config.toml
num_key_value_heads = 1
norm_place = "pre"
norm_eps = 1e-05
attn_scale = 0.125
tie_word_embeddings = true
extras = ["capped logits"]
init_std_o = 0.0
learning_rate = 0.0018
schedule = "wsd"
decay_fraction = 0.943
train_tokens = 121900000
dataset = "wikipedia_en"
Each number is 500 + 50 x the weight over its row's rms, rounded and kept within 0 to 999. Layers, rows and columns count from 0. Numbers have three digits each. The size before them is the row's rms in percent of the matrix's.

# q: layer 9 attention query, 192x192, rms 0.0585, rows 0-191, columns 48-95
# k: layer 9 attention key, 64x192, rms 0.057, rows 0-63, columns 48-95
# v: layer 9 attention value, 64x192, rms 0.0808, rows 0, columns 48-95
q0 070:403558539488493659472534460468499396477464489566429474481540548445512403421551491507486492509427555405508345482529549533508525458379579557452590
q64 063:527472412399510556476476446465518565442506520424436418461561438517502569605439497524556639496414480496452516449494437462520466552488533504494424
q128 049:401465542509505392527503452632581492551458514351507460443400521552565473483501420537511507431510439456492550540446462542516476543442541541550513
k0 035:530374455454500461446519484513526624425463427488505512458387467621526529509443591589474507471511522445544552520550532499498507576541463438497481
q1 062:497508553404507490443444509524522481467502491475511503431359566441476472441527417591488444554471566508334514416470521472503437528614616490492469
q65 058:427463468519517505533524578468462548472461470534492444547462534482546407513481536489381522467489439521582381560524561476446539533493503452498536
q129 058:425440582453495460532547410465482448561489458501518474523542507639502520465458527493489404436475488435580534501522498518424631402468516491358535
k1 035:467397491509466543486484503497508516457513507506491590577600499459556466538473527479498514473502508510588503543548428510593510611443372551581355
q2 057:403512491492422572493450479457518501539513496442470461503537528527577545523531560548522575465627472471452487436563464480361470473525493523471541
q66 062:509482531527497506484635414548496568568515481531419557567608521465507524557468453516505514509445440440548536587502518498573550498477496442417499
q130 051:434451462519516499467464539534631482482493468437513546461404520582394418446490484598552515464537585467546426415458485467452496497461506567570480
k2 040:512460462603533525577466553509456527489470475529454515496514474452536459518526551464414503458541481424421571463619552517544406486507612544522575
q3 065:590522530422434461492458561442615521566520426505517505482598553456465443497537477507516548510599416522538473581510498452408512503543563422510499
q67 068:516609406533476511531562392561526509405516551453510491455533420485539516500504489472512549481483476501511520460471432535564450549546377572485456
q131 051:436363511528612440497502490545504474523498550550481454540433548571494492506444447488548505444464507454447536482573514553446489434542542481477507
k3 036:452418570559386520495471624464422493423474488583499447471502463478469456523562474405535540544503584434520453383468458552560467529536486508504456
q4 062:525494525452431362515499464555560457557503538480486516427498612397588503476544504487589545549521542461460543556478611426546480562486555574526447
q68 061:473538534525501595471557536494448511469458376598494456595487504449455491509500495518445489476483437586545538583465563454454465433532501492472493
q132 054:493489439409433490533473460525477428510532536459475463529505559505524538442503438565601570466450479420506588517544485544537550459506518567414499
k4 041:563481438562486418557413465505447671428472459500479446449508410448514567590410451501503528548551552466446455450521486559523525538505459450567526
q5 077:583551427601486486448459523572511503447493511497505520566590454494507583406451514401440437502495612529459459493480434611566453484503423528553414
q69 064:492539558554553508524481470565455496472489500488474564539557524503556622512608564486540531489514523550358393477498546471428415491509515535514536
q133 061:470589470483532399385541517491542469529556594380558490388393481589461477507527465465472600532480456482512512494417438502535540542476413448533537
k5 048:433342413493495448556445536460525542546441473548565378448425541501563483552520515588421442484497523410491573468535577426407521462562528493566533
q6 065:578451583513471643538559439529544503581546380504524522563563413530510515490511585483546441511563523539523463522527411506394576665486529429507480
q70 067:620571484456504478498519407479504437471515553540426525380513538544500448554455408465566534489485404522468529457459445546516495534455515561446485
q134 056:475573508478542520446476476519499446502488514519553427497499487503465472480621489477385456429476427472456543513524480565489531484430527435453448
k6 043:546576542459465578474566493525591513523539538539472515580527457521463511483582487434460519520423437539560464506438433511567452556448543522475501
q7 083:550462521443486536571491525481595494578439472502470482529525569510577565470521481577576532507549560482454503487489580425476541585494583485476442
q71 064:522397487487456493440563422512479519603566599488542462401398532446447344510529405549457482470465459544620528516609525465517583426513533440542478
q135 071:477474515535554510546473524450489496417454461572425459601453449514469439487470493484527439477385495518505478534488580482475578525512476458401528
k7 055:453546462522470394513450524443503571501530454528492665503566521460522571577502527520522526494624497458465465498465463586550500472586458467483572
q8 083:465543461526433592498476510468444448472536554478433577550519480492453437483490525499455537501519466557485446577485421518565441468478376543503537
q72 063:527480523570473456599393570487536536474527460554423532508575480497512556540535593529515430545501471513406507402506554430491496558495538482614552
q136 065:449611457440457466482550461583443589592479558468576514429428479557466560526530518515483608464596614498545473411531444474521482573522443488554498
k8 048:526539563451541489481576515510513536551528449516427578505497451558540513503560425355483439497474459523549451529512454488495524440439513525486435
q9 071:529491584559566633523432443541467561487487477548529566484513420443459524445609516483478503438591485497527527525496376537602442522530387535483492
q73 065:574577447491533470542549481551542378443517455515455493488541518556603472471503531448606466478560308480469545596561489563507538511485518509481516
q137 059:490526448512476557454542395424570591473464526512517529469505491595451503557452518482408493496452475514484536426551466447555406558428517473464415
k9 054:534495538481555547471555528569528463530550507534486509525522392493465532573529574440477488426534513551539433472387478538555502476482563538546373
q10 073:427546435565435553510453543456436472461497552425472550512418514560411366471422510525446530495436481475443406516392551499555543449504376494496537
q74 071:386408421506422532530471549458416561520475516480507478493504509368479521515536564584443481556466590491543530499516511453474522470442426457541532
q138 066:418562563528488438494522430476479515586559537440531500457500571495491602532593400488522633450598536522478528495617529509480550546534466495491526
k10 052:562473617460515504502512539506578535512520497473504403491452480584532436470504527337549465524502507466552525560637480496464512539449520525526569
q11 083:548461467618477588442532543571447450473504510552428590507473422453478508480520542436446468504535467481533538583495400551489485481476386520532511
q75 072:577465520469590517600567454516545589426500393555510504486517486451520559530515570502555554435505450468411520429475466419507486577487469531483426
q139 068:439522464458523546497492424506465431492534558479588551502463576601438537573472541448482514546539465537501480436519463508448408574467484473529493
k11 055:565622494478479602538514476494567509572516541517468521542496367516390526504605595486519488434657510557575473459394462518619443543443490537548499
q12 067:490529471470473485439477492524444443431398542534485619572443472436502531384524563445422489516434419524516464516432492525631428534470454524510501
q76 074:509607527522535497475433429490567553431510534515456563487639429490456507381555598475492457512511483469438528475524430486504426570532449479516451
q140 063:451552460536486469537541445524452499524598543387588446437489553508511518629500417488516452503586529445535439433528492469461534503504437521465553
k12 062:566573599465586496548550402518490508565545484487461552528390384544536532599546594437502495340552496495509470477495509455592494503468525564518501
q13 076:481499473530496565436468415527472420454486544545510538539543396469408530451491548411472483572580493488499539577599450545543518511441379499555531
q77 080:584443534447582511518495560452520451507442445516534447521493442606530525570519601478513428494567443423488520493493483507448409512470566543522557
q141 069:416514439559547595480580422549510488507566507495530566355452510539510549474494510397578463475523488512489549423542506538461487569517491484618451
k13 055:441479479557463533560488573458553596491454505499499418504570485479397476500549537516504543431546540512532606492459516504587480553561497510550416
q14 063:484557498460500450513503548506423458519515539492497464468455570527532507535491442530612498535499489551444472483405524510364605494603558518463448
q78 068:399558550498442407446457488518408472523523518472476456533419550423519455501434526579541495431458579528593482523534577519495504520431472485532509
q142 071:423555565486451402537450477518447504507511512517400508568502549433512507474517495529505533431468544512489502586475494548546589455544503548366527
k14 049:513501559402546489462475514550603496452564563500547640508549512557498521466481472381508456582550473478483411506420417505431472507486469510508595
q15 071:494586435518424508464504505598491432455502464527464581530542407438456539491530539416499528452536516503523518508554439496593468556461383496572528
q79 070:506601488537521544521464520501528460518464486541408532462547458425631506451543557473499535558493457465481549453455401493582426473543470511425399
q143 070:352614505536582552439542442518498491488475582463543514465495554471404543573581479477462426554554499463420465527494459521455503521592451476514470
k15 060:567594468563470540531529437506561456538551500441447560548447370513508549507584533519561491415596487503555538502486487472498467503465467517492418
q16 082:539506477585455601458470468498525479473471538533443602584475447575539489427468548460467456436474457479518508519528418523609495555498412522540492
q80 076:556495473541490549590531541501569542424527448532420562525561419430490550465575539485506432471495430419500534377412470397535533423503428514440512
q144 068:465524483585463539547567471427463465498463486464530593491424504557463492588486462467489514436608472477520479456533481561512526562475483495534523
k16 061:453554489581397551500521535484465489468468477505466563522533524578474512418574580572562583403502491558525513590528486444504418490563511535417385
q17 059:479422555572438508505489528523526586491484475476464458508555489546577414518389542549516434534470517472520501461596454525468415494567485496545460
q81 070:657459539452568583557535546466590540528463463568511606474539577525449500410507498448514486443491505546489517531503538444412566548487510494552494
q145 065:593432461440538557564517490477545537610500435547468644542532529534493459449564491417463460485459436445448463421528494517531531499456601484472512
k17 071:521545487523416427493544448461456537488456475505482507490599475474469427393450475461506522507402521505530549525630477515494558537497494487472451
q18 083:425430405637519584491498560524577439489486465522475544526556469455495455458488536506518496518513474330563450481494472530540488554431419536487445
q82 076:445527570597526551560480521470501474396532490515539437527565503476619543497542521453488500471502524458474562432555512502493502514578449505543480
q146 089:437483489543530530473485401527520530490531524464548465515457554585503594570536487450522467485508504425519476450531500512508501526466455467537480
k18 067:520531487497531578474528495488482408529503507585440523487542434535512503527489593504452524456526514534503469502474462514463407524512492512542519
q19 077:497390597461536582537499555507529590435460519480469521532572553511560434496492531506461493622491517523482512591505520539400487475504432488542439
q83 080:604514452462547616519537564520574484449533529461467622514515557499558529538542485469535567458486506532449529436472491534395583589460493514610425
q147 077:561442526498584589548533549513427528565553510544504524453534589569443450533434486429540487551566478396493480427472429500356455457488458474491448
k19 066:472497523493458486420520457532543460525585526514533471505390530493460569559503466525559474511473420540515519550549531439504510460417492447462466
q20 073:460515535426495473524561535419554518510549539587491467422431518518598508461495506562497554471532515456520523495496576497434587489465543561453445
q84 072:500598522504459478527551552562501463374518493499480467510459501494507532467487421579419539476454525566568485501574551556465614491558524580500446
q148 078:522403572480449499530500456523548508424441482579490389484502581476519546511539483588446548487415560502515517554457555548550487442439538548510492
k20 086:523534469574496482491454428495535552523501517445527608483465523471503445488628607600495524530588552448481535445470559523574515491444485531472423
q21 088:440516522554499524426501499523424508525511496504452511524508469546543526540459500537510518483554519520474470525428512521527493493557466490518438
q85 111:535555465609457532477442528536505441466511480467468520522540538546502560495503515528506538498519498457471505438417470496562507542535485488516432
q149 107:403548464597558588421447547464488492495450497482556488487537551542510479555436535512442526489555472430508465486437451493489413520571464437553475
k21 099:499530409589553586482481508463521426548457472474505474472506448520511465551479507481466495511561524439492472500487398494525407537518441471607420
q22 101:476480451459540502461538471440544546460506429446492491527512496539559529467509532506356468445441448521482619485580520488622529402497566588390557
q86 099:499526553429526508503549451562588586482470474503439464554564464492491505501516571555425495515523475453549521482582554499655433429447572603453534
q150 084:518510505507527501480557368420614563518505465437451452548513530443481505429613495588409468482492431545528537502510585453567559539435534502445553
k22 100:468581554546385481543599402543555526463490488522476477444518479459480493403514485430485441453414496486479548478595519503463565469450489529461456
q23 099:498451543532512485503405606519433469538440460516498453388517538592524524483332441581524525429544513490443505436453572479499483549543510427462550
q87 090:438425504582532471468414512507492537500378527572496526438500532553454558404384489523493519428489494468490472480570569480483540536451493392516596
q151 093:551454530466528509464475470499406529525429529542473484456502467582523599416439483547450505485475436495486502479536525455564459496408534421488618
k23 098:558513516541540544534527516483467558481470428497372578445598487511502524451598532544388543606557539459559554554415504478518562591396427551446558
q24 131:468589447434564431453490589510512482442427487427506552424455413513473522414510468540545480523487522469528611470547447510528465512487464615495587
q88 097:508596444464524404467491559497455496457477497430520558414399449530429505437514471564433510510498495470480628595574470499520465524436506601545596
q152 100:441571412475577441501458543527512551416479518404499550382393482489449482467448443538489519503495513443547660508471435518512443544541497589490511
k24 111:507439473459482523508423536430475479449486448518501465423575499488491535451447446506544591425531492468483490512558401458549453479494459546462497
q25 119:509487522434481505494552563417531629507456478547559535544490462491537516527541491485542422554490548490487582472553586437472515409479495525484524
q89 112:524467556440470502483513601405538612513479475554599506469466383497510493564481491491501392557485462531481594508495591381495462405570497529407536
q153 101:449493489481517478518535610446542589482479449563569468436488477478584481593511445561554457569506479558485547484515613480483450528563483543431549
k25 110:452418479412505497473469509541534604471465488488517615470574484522581528500527442524489404557603546529499531471531527509558519453508512496469450
q26 126:577539486517473609492532526467476584448515584520621517443568435568537524473552477476443524508499498480546521439552417476414414471453468596536507
q90 106:497538435498512574506529510532491480501476630513590480459573382579553444416504461464502554533441509538546493476526459461482446442406484517527479
q154 088:439591448450426545478535507565509547525531599459583486474619395523503556454488568460490518541520502538478428450483448454454438521468439497575450
k26 117:584503445557514386611527475470526517489488572542544506473513367484541491513419575514566457539500465422531527515584516492483502483521437507417319
q27 147:503513519434481455469528499474485502480524380518493441501435465510518457518556486452454459556532477483579551530493448453509502433508512517486518
q91 111:511474487481455456465481397464555538462485373521491514494462470502479454517603486483431501522571490483542576506529447476523498470503516517503462
q155 105:488535478462517408499470442515537534458545373499502480494394537488512480502559557503513475515553458439540534512478452486490469431477502473526466
k27 125:436518504463520461472568491514510406519486410531472522500405501465477497556494501419494462470549459522451522484443532444516418486537515467495520
q28 125:587483496473582509483430506554522557421468588478444549523562496553513523593472465496559525572524489536532472485603440510494446497483460605550411
q92 117:579483480483528520507489525548486579422414556554479485528548455525517489530471478449554547563602514554559503477562479583494376511478502620523459
q156 088:609497447536534558443443498535518531424441562567472572535546489475439495551482502497557488523557541602529508505527513596525434526558501582444457
k28 116:519502495429476684475531497488477557497476471514512489560458369415521529512421461471583505521545552531514513456467485510452440415511423535489527
q29 125:558534561568486572525484532608562505506538366417498507488522460516536539559577434517485452419431503473494478510495510567527441455538483552495381
q93 100:545514588486492563505483539570570484449539400440494486494559490575520499495587403487474489438387510455526515516514503488496492468421445575510484
q157 098:573476619569465579488423495563573442506498387480488583469494435461645452447585441468439453463452476487458497520514527539533541492482451554519469
k29 113:481474441498447486546560558510522520438548499485547467572453532400446428579569511409514536552424473546448497480527563522491574421589521496471420
q30 125:565483452564582535443605488452469498471585522507494448505582485553485543459544607428499543481479410533532397417521471470466453544517465487559501
q94 119:501481476555531556469533512474472496496523524462520422485584555551471520475509633471469567525490436516494365412426508474535418553491495551587509
q158 107:550452477464596553527589560447426526472535552512501390497592489563469544481556499438463562523453398500467399459591464463513496518486440545548564
k30 124:514543440501534407503505538446464584470510533507473515508533495479553492603523594541572537564446455538460500404604499494483539528509488580583421
q31 130:499493442609526525603475514488561481571525476541452442449538408481475469469527550473411559507553500447544550501470461481432524449553477537506401
q95 117:457500447597544456631469487522548445605464485519503503418515425499509492490536550476361470520562549427603555496457475503494447504517472496511424
q159 101:500455452596477518575426485491517479509485489501488477439584480516458487453530493463448550482506551451573509551486519456477589400562469473518501
k31 109:507468432448523440520428475492457475480475569558477455440530476512467509430381524525461448461567478451498477518520524492503480576453438422505529
q32 119:520586533461480530488554580550540554473489560559610459512461425564548534468455467509559454533472469524579570482485536422469471427511563451530573
q96 117:531525547580461587507498540552551519488470512567626496546440435601549567495513496528552440455476474514508570429517547474491483496519527443518555
q160 091:532514482587498509582490524499530512471402573540616393496498466611522523513456414513589442552486499451551600453526560476495492510517600471537529
k32 110:555560529507607498476438605544493525516546482501485445498496421541494516462482489504549468497513460517596442498494609538547439522529527494453410
q33 124:485590512588442447499489564572490460513470473492605481503554572584478483452472577504441464530492439526570521529523466563455557529433538477466443
q97 108:499575573517434376490476589507505445532491521458613473509539601576531492464483505522489458464515480531515550471581518503380514496522470494477471
q161 097:457541573542460383510495543460475466473430505474607432474596563526463469482469440514438444505537469501503593517581554507405532415549535484430497
k33 114:477513455565514452556525508502506418551520433493502495481480465501478511491451577541419563452528466618512431490462539580497525545546439619583494
q34 137:459412467553538526485414485485428550465499512518429541518453510520561451534522528565470490612467536417572526457438477513450544587470528432562459
q98 130:444427440569503536429471457545452570434507475541421535556491515520521525522505532573458499567513551445559551484439498493480531568466511422597453
q162 099:458417420518501501491461456476474549482552470535383527509516492482541478503545486579446528563459510450548597571420525447510598511474554483561497
k34 118:510555498448504526514538527503468449442494490485528509567462602517525497540471511459560456510518558573579401527465438453470483495513457408560476
q35 124:468547534564436496358500491482496489525563500606527446553460489509511478475509465499472469435447405473419463523497588510499491555491443486442521
q99 117:444492557479460511451492536528500555551574507590527474488537503485527429512523435507425464502457436452436452510483551507530506444460484471391533
q163 092:415525505488469556413405549490490575482550517627461382555482530541476488511502397500395408521434468481468472533502551552552499430505513495446534
k35 118:574552490490469482521484449520586509431483475538503471549476571476520466481544452436512563485535449485504470612434541491489561531473546509444469
q36 132:401591439528603501531452534562507532467486513581506475574436506515461534561422560462541439492487518490511507450451486540533430468598557490515515
q100 124:397541467485599521532474535615554512488461510548570494541441587551450531539462547551487455455528520496512536484433497492465473512632522542473473
q164 094:406615434483598538580542522568544529523458504573488498502444611507461571435448590516506464471470518507480521458438494554487385478540558499524472
k36 117:568509473455574653523457512395545555530548547511422506423537477559527461525475474465509565439579502557564415544518591553519481530590474586542508
q37 124:623431512484518485495344535456535505488532509546511474436505438508511519425448443502492512504598508492451472505557552517561470490495436672420508
q101 111:514438530442502460465402589462558521494490462550449479429489450497527535463525466531515433478529447510480493508497516480519538510532422639437488
q165 108:526478587464534401485446594496514511473521499509536501486567484465505512468513467507490462527589476565473513563542559507544527474501472670458512
k37 115:457503539478523532570448564519573471453500477445486580534506419496569545494441500568574492458512479435474526561635507529474456551522443579517548
q38 127:490521520453445546438526459534415501458474594519486469453571480471486442442465541391463540541523472422527506488544515506514533521503512421416511
q102 104:492490522472475559422533514550409501539472593486507519515606472541415457399482469376517549456506527431585547499475498400477464534404514408455516
q166 090:472499547464459564435443516518356501486460570620501452516541476504454421431487477463461532460533472386545537434431564473474589526530526498489463
k38 117:554500548526541447483612511553462442422476518507485452522529490505503533422570529527475435362518474386525568561424458460523506520522473504487461
q39 121:570481485474507419513512489532469481468531497524467546606502516511435510574529457384479529534538515518478538514595531526549528508503546503500538
q103 094:573516458556484466545472476557550493538535477555430545588518561516471542484478462371497514469496485463421498494509519495444632533527552512524421
q167 099:517490541464541423584544471478379469507567522494467544565462588409487521537456443404464586529511477481460498612546544499504525530527556495445515
k39 115:512527492419455428461568493537469491537511497470481578547479596461466592535556634456494496493449462588547449464377490557546587612460525404457508
q40 128:576524496455465511457438584448557549474605519473457513520456486497457440517525409489574509404511449510510531538498493517527461495558503539591461
q104 098:600512490496527495439400535398563569463548547479487528476456487505481426490604475502517501501517454539522493574462441520461488530567560511547473
q168 096:617482498466520475500507518407513527473556476523442577520461523519514464532550393483480524455506508515520578538539455545461482497544485490591509
k40 117:559492541453511471459515508573499482521474423493508532498402491449447489513464461543606422487384523503482440631533533571488432557534429431435479
q41 133:475566525551426503493462429551498505569466629499491477439440573534490470543526517463515470479504510452432596521552484435438449529559469512537603
q105 105:485572528488471549446538409569489454483415555526457543445444510564499449466577502421449464472523479454436582489637509441449437500469442506569545
q169 098:490554504548381524452490454513571437558491559388457480418493557464556449576545530458485525494460458452431637509574497456453485493505477508498579
k41 117:539526509497477450462492500437476538579443576517442475502460588502485537425591575546452445497551507480519581576492489564490429426516517553521481
q42 123:430545473565490467618430495579486449455478528524552520476532469542569559458510526544503542511416488570493493479604508541514562528561604455470559
q106 132:516539456512499450617434546520530457453478513488596534479506402541549562494495519477533557496423485520417484488546539536524624496524601421467530
q170 110:469528467604450487588455521527532488495492500545584560491519484553589536518506564515507516455404475516412450493531480560508539528569604437499520
k42 128:574487496494459493501471501541509449489492598529484485504566503499563518460455535379523569510541496568486409449618540495513527526481487483499466
q43 134:598401487502581461456493491469473492539543456610479421416578516539441478490503464502424512454556470485547418473478675592540468458499510560510505
q107 111:560475466532540542467485505534428497496531470602500436446552499509455473464512499515431517450558417497508445473537648569560451500544551565476475
q171 091:516450536520565513450502436495457514533563500585506465400511472575485462518521492487525477472513470472575434442547638554544449519498512568537486
k43 117:550446521686582426573495456546538498470535465507481440491438411532456496572434470465468450528447486506524524526513549517465415506497483515410516
q44 122:513487555494456478457472476522404603440404561478512527515533518483502505520492557588450526574531517444487512432485490470492498479440549478528465
q108 108:480467603523515495514465464522442555432392558504544486566495527477530498487496569575381486494571473449489465449480493512495524472376549461504465
q172 101:464458592435567464544498438542452594403467565423519527507495547492481537476463467542454493605534546391475461482500503483508508408431507468565498
k44 114:471467597521460512521526503471469559434572475444528490472583532507493437511444495527410474538583485553530471457461488508551477486439488451599452
q45 133:547520471523516334469467502537515564476513503502455469539548508516426515511531547511485494538581450539495586466501508514589550529517590555438434
q109 105:554446452490538423422497457572526590482536490437500483545541498438391553480532457538557507510587470468504548472547494548608647478519551580397477
q173 101:536480395536492489456492469528525529513509551465485496516505515490455530571512380508493519465562502521503601445488427553620545577457574574432503
k45 111:546495528505456416560540445502538472540538498437520465466531530558467520446452545461499465546550508528587559471410421500479509526447502485450557
q46 135:426675471401449453503499536533498539553544596560508585466589475555608483501462380488502486482466507548439536529575516535584553494515468575427474
q110 112:426627477452484469518534526592499528565509589493482599430570539502647489510485395576539510509494540514525461498535507495550540551536474581439476
q174 111:394622481428525444461528498594495580515494581561468560458599524570608495470460394503462505501477551548514462549549496537544561484490513590518504
k46 118:467509513557470501513528524470531591485519585554515518575450528498524474541553464537551546499470496565443595491498506501559622513479491489429428
q47 121:498561448477476515511618352463527514523536484470456507375457502503487439497583480498475399473447552454534522536453506481448545518501523502428473
q111 111:465495460473502541536638458480553501486583489475495435418431515446520437463538479484524413456454524440537502512409498488442559489566554523453414
q175 099:490493497379552518549647482397500480519524498500445465428485398436544427481617477468550462438435525495488566553467498496458509485541560533378473
k47 118:459520535466517493476454497513506412490503461509460475422492490519435430583509447544571477489464481578402532560599493561543493525531444426398483
q48 128:445519462468512496498552532456490549558461517522563498479556466550433486440511539405468522477479481599467532475455518510605485482477534432469534
q112 107:456491490425517481519583500434494533540447545476555506474554420627441506525516523395478542512492518612500583491509525524536472472505565397487565
q176 102:479527465486450532541523536436563492523454579547480567477575471542501555452494581389510511437476500637484516453484489518587484470508481476449514
k48 117:493535531530520468503543426528528532524521547499483400472462533551460436567538520477579477555523548519478520520479582557535516419557452501512490
q49 127:458536448506529492450547519591497534469378493523479511625377490509462531503517579507476541519571546496593456496428445394485511564464488434497451
q113 102:510511480422556490420497530536412611430396507535471510593465443459456545479495526475487500567537513591600467539460549463533546456536488480545437
q177 086:503506449459636557467526530489459524430393471461505402539487443472448539470525483492504602494552536457579522466488497443494541530481536524525431
k49 119:426533531538495553500575504538454439460492518512489530581420512498493496409505527532473493479541538399634462423429483364498561526537411494532522
q50 130:490510430499439470474559460566452512457486517566539496523453585480515493464528523540412481481506489434545502509365458511456544509486516494567447
q114 118:456530429522472472471505495563419547496491489641493515480454614585523486491420490525466513457531503403579490568445521522461505501492502472534475
q178 102:437528445531439406468453494609419465531464525586490524508461562481512485452541486498503476501499491422561455545406530524521525542482547449541517
k50 126:473486468443512465478530549422467470476563517539569516514486522538540464472486565457593513476503420522474342502363435489507426466481483434547516
q51 118:593532546556475502441614508515460553426478452498504572485496507443496526467531491517483448459433491537479534575508514508541527435494557556364443
q115 103:499512557468480469452562475500505584374443507506464516513513523417494540434504471500460447436469459420472507485529463498494619544495537533349506
q179 092:526525550533474488522597438497459565429428517491475520515440527376477505537550484533493528432480468459501600523565477422543549475494557614402506
k51 114:493486496577476579484591448518514430465518476464557510362611445449527549464523462440463528398469485518464505462394583605538466438523471528398471
q52 121:399523462506435579532490482500529396547483393501554445387506526510538504447436427553509437548491461414465489474515537546505521574476454419403536
q116 110:448537498444400548548509467477587408500521409505580426379534525518530499529402405490551451518553512476501484476559535552501466556444416471432572
q180 096:430558471480412538551528454514566413572510446459516394424507558476487544494419396443568484467570452457414451475482483561558492516481444465433526
k52 113:400496427479515552507527517461567456540471437561457494529479545490449486455414422502461490506497534478378536523534485517565526557470452482410472
q53 134:513526446502520536446526511498516510552549418492469535535540505418477476529518562552500424533529502482508465508395458510442449601527521548602501
q117 104:530535516471480511475545451492449526583527514486431535476567489395511424512485540525528479536469519514469488496482434469488473645544555626550503
q181 100:520489484512427495449515521492377512517516495533495545494526533400492440544499577505530390555482518496464455503421480494427453635576505584530539
k53 114:495501488520490630533451514532493542389503528428581552496567499597458476430605443550530448472473536466566528504490436534543535505511494457604551
q54 127:430575539562583466558453565410474423431527426423517484501461598477482482530497477481456520503460466422488518512531535450454448519523532517507453
q118 101:390512515486538469567476504482513477467586441430523515488413537448560466547477463501495464548471470467521544505563495433488423486527550548515478
q182 098:480540456509544502600486550451560419398528469376543576477530591476499464460514489521466464487463456470477504486553471443510450573515561527494461
k54 111:527441524617529385553424507498478510459512451433495462476550534449480563481541467550408516445427525375523495517569520495507493484472492531464491
q55 117:499420479593540628469425534527530567493401425434451514479508455548521557428429564602445464471511513480481498511498522505464549505538507621531447
q119 121:574426499580544587448487505496533559489403456513465506478504488513485596435433505571461485442521535489464465489441572575469529519533487570521427
q183 095:558429480569570644394502507575416536446470461485500534466527483508527519432406558537405460515489548460497467481524536560477472478586494551545417
k55 117:523441463549509579460572498483524509514513566553571479479505413499527521530500507424412461522478447465512462428427460454503454517542474520568462
q56 130:443563538494511549467556513452603473562487451447515503507497403456525541441393518472490499561477466544502567361559606482525537523432498537505508
q120 111:421519514478502547420553519446541508522518484431546521562505453421494564496436559453506461521481484525520535368528585459504539516456529545498478
q184 105:509545610490538504454540506409598479491524438403518475542492389442518543486452536393510470513452501494547579435597607497527556524453560555458532
k56 120:532513498463480488459570478521490552507522361517504492470520470503594532444452593557409403563488457584594485477482554495549558497420527549449421
q57 131:510494445498459489524498558440470533548555548571450419560465458483510410504491631561489399505472453511516440516468532393468477590546562582541452
q121 113:527506392496483420523550477452461574544558533526497584514493529426502405443526559586504464586553428524538497575509530430440552541616581622524451
q185 098:529506447488457465532538491440404563565517515550493515572485497426500404447458577529453516548501487526555449496516493357476499540497557589561420
k57 120:465592522506516626520490547513494451470460446435446541472467429469578500444519562620546420498450523536509487568575434496511542498473513501495475
q58 135:525529455428523462389511492527404398506444493468508529413452396486455439501497443572546586530427491584527561541590458469512435420503567436506447
q122 114:529480402459500518443519482466422459470448444463518513392464413528470445456495494587564573504457491560512545523472424464542370514517555402544419
q186 111:510472475414519485445534480472347445527462471457462532403448430501485436427483454564507561529479493603590582561510452483448485410521558362586466
k58 121:564460514476468530449439492482458546512516600483457462452433527477502501495553497564533557520494445531478542519532507461522522529478493441488539
q59 139:449472496534543510553463580502516541437483420535514409566443498435420457481486492610510464557526498475384515544468462422569449493484530489441501
q123 115:535474425546491466533466552531507545449474409505498436527481527461495448466453548563501489493529474450476530548469534501522521534501576507458461
q187 096:543463553517585506547441581512550553441521409533541402504471487394432453461474528595543496571526440495441525496509446447563457519441539494446518
k59 126:583544491415546470472447543545538458485484505478488529534465418489539501491429433492484501567438535457498508479534456442531455545439429519453504
q60 124:509466516476482428456479513534443523557520404445539541511565551445420525491560493543517512487469551521536572520559492540456459519553578533488481
q124 105:535518542470500501516438617553485508578529410451560503517549534455405554504532519434558485476479515581550554465477516443504534484566558477489455
q188 109:516565556493542477460397572533446479566550457544505483540507567511445594531534512547552505514455548589572561569505565473472526493536532533515450
k60 112:457521462493535564514461520568505445484489476510485475504541458587454518502549532538519529422474518535532491486508477650485537575501487561556492
q61 129:511514493475516527457462533558507453464543540515656496518503364545562415462597519573661470559408530504475527543629531430545557593446463465467580
q125 110:532557534510481514499502581580518416523493574481600454459534367519483415483585519585597431485454617420482508461625498460489523559433503425489539
q189 100:558552517476443501447547565580516447510562529483589485455480427565565392443653495489620451478445578495509533510604504410492565625490521479445569
k61 120:515475470519492480458419497557382499506483431522544495512518451489496504510444495478472536512557538568514544451633548445476554459498560501484527
q62 128:435552553444455508410588501517541463528472524519495519457453549451477489516508373503495521454576490465377461501496469488531445572479510536417595
q126 109:447522538462481532410584511480561412495498536479534513402434603505473473496483427512523497469628506442444427442443483456490494556514471553482565
q190 088:480531484433514521392587508477581449513493478519514476460481516479552492481543376494526562405541490487384458546609493459506508584486467524420586
k62 116:515488560475489535474579525499507460461504516454514581450532523595535567490502395447461558540492501482485467444478484601489489501467452531401568
q63 135:538475497503504429416490528461524512526571481514400440449409583420565579523499495534500456533579466547474489460437636470507584517562531466587429
q127 106:560514480459509389461524534543553505533546479470480472375446559399558585513525491536520528572498468574436497449441562412538602528464541478540405
q191 096:536507442495449393423490530555556514530584426500432537413414513479549507509509448503543500547504503567488455469541598461524576590510474462545395
k63 122:475476544510491516500567536474547458472541546438506543535458514551540576561484481516483517531506464536494515475551487543503480503493371502507462
v0 107:519563562493440491619491510606540528467376494491425482529452471531410471574478489436484464386458564426437496585543497399515430471543555516513494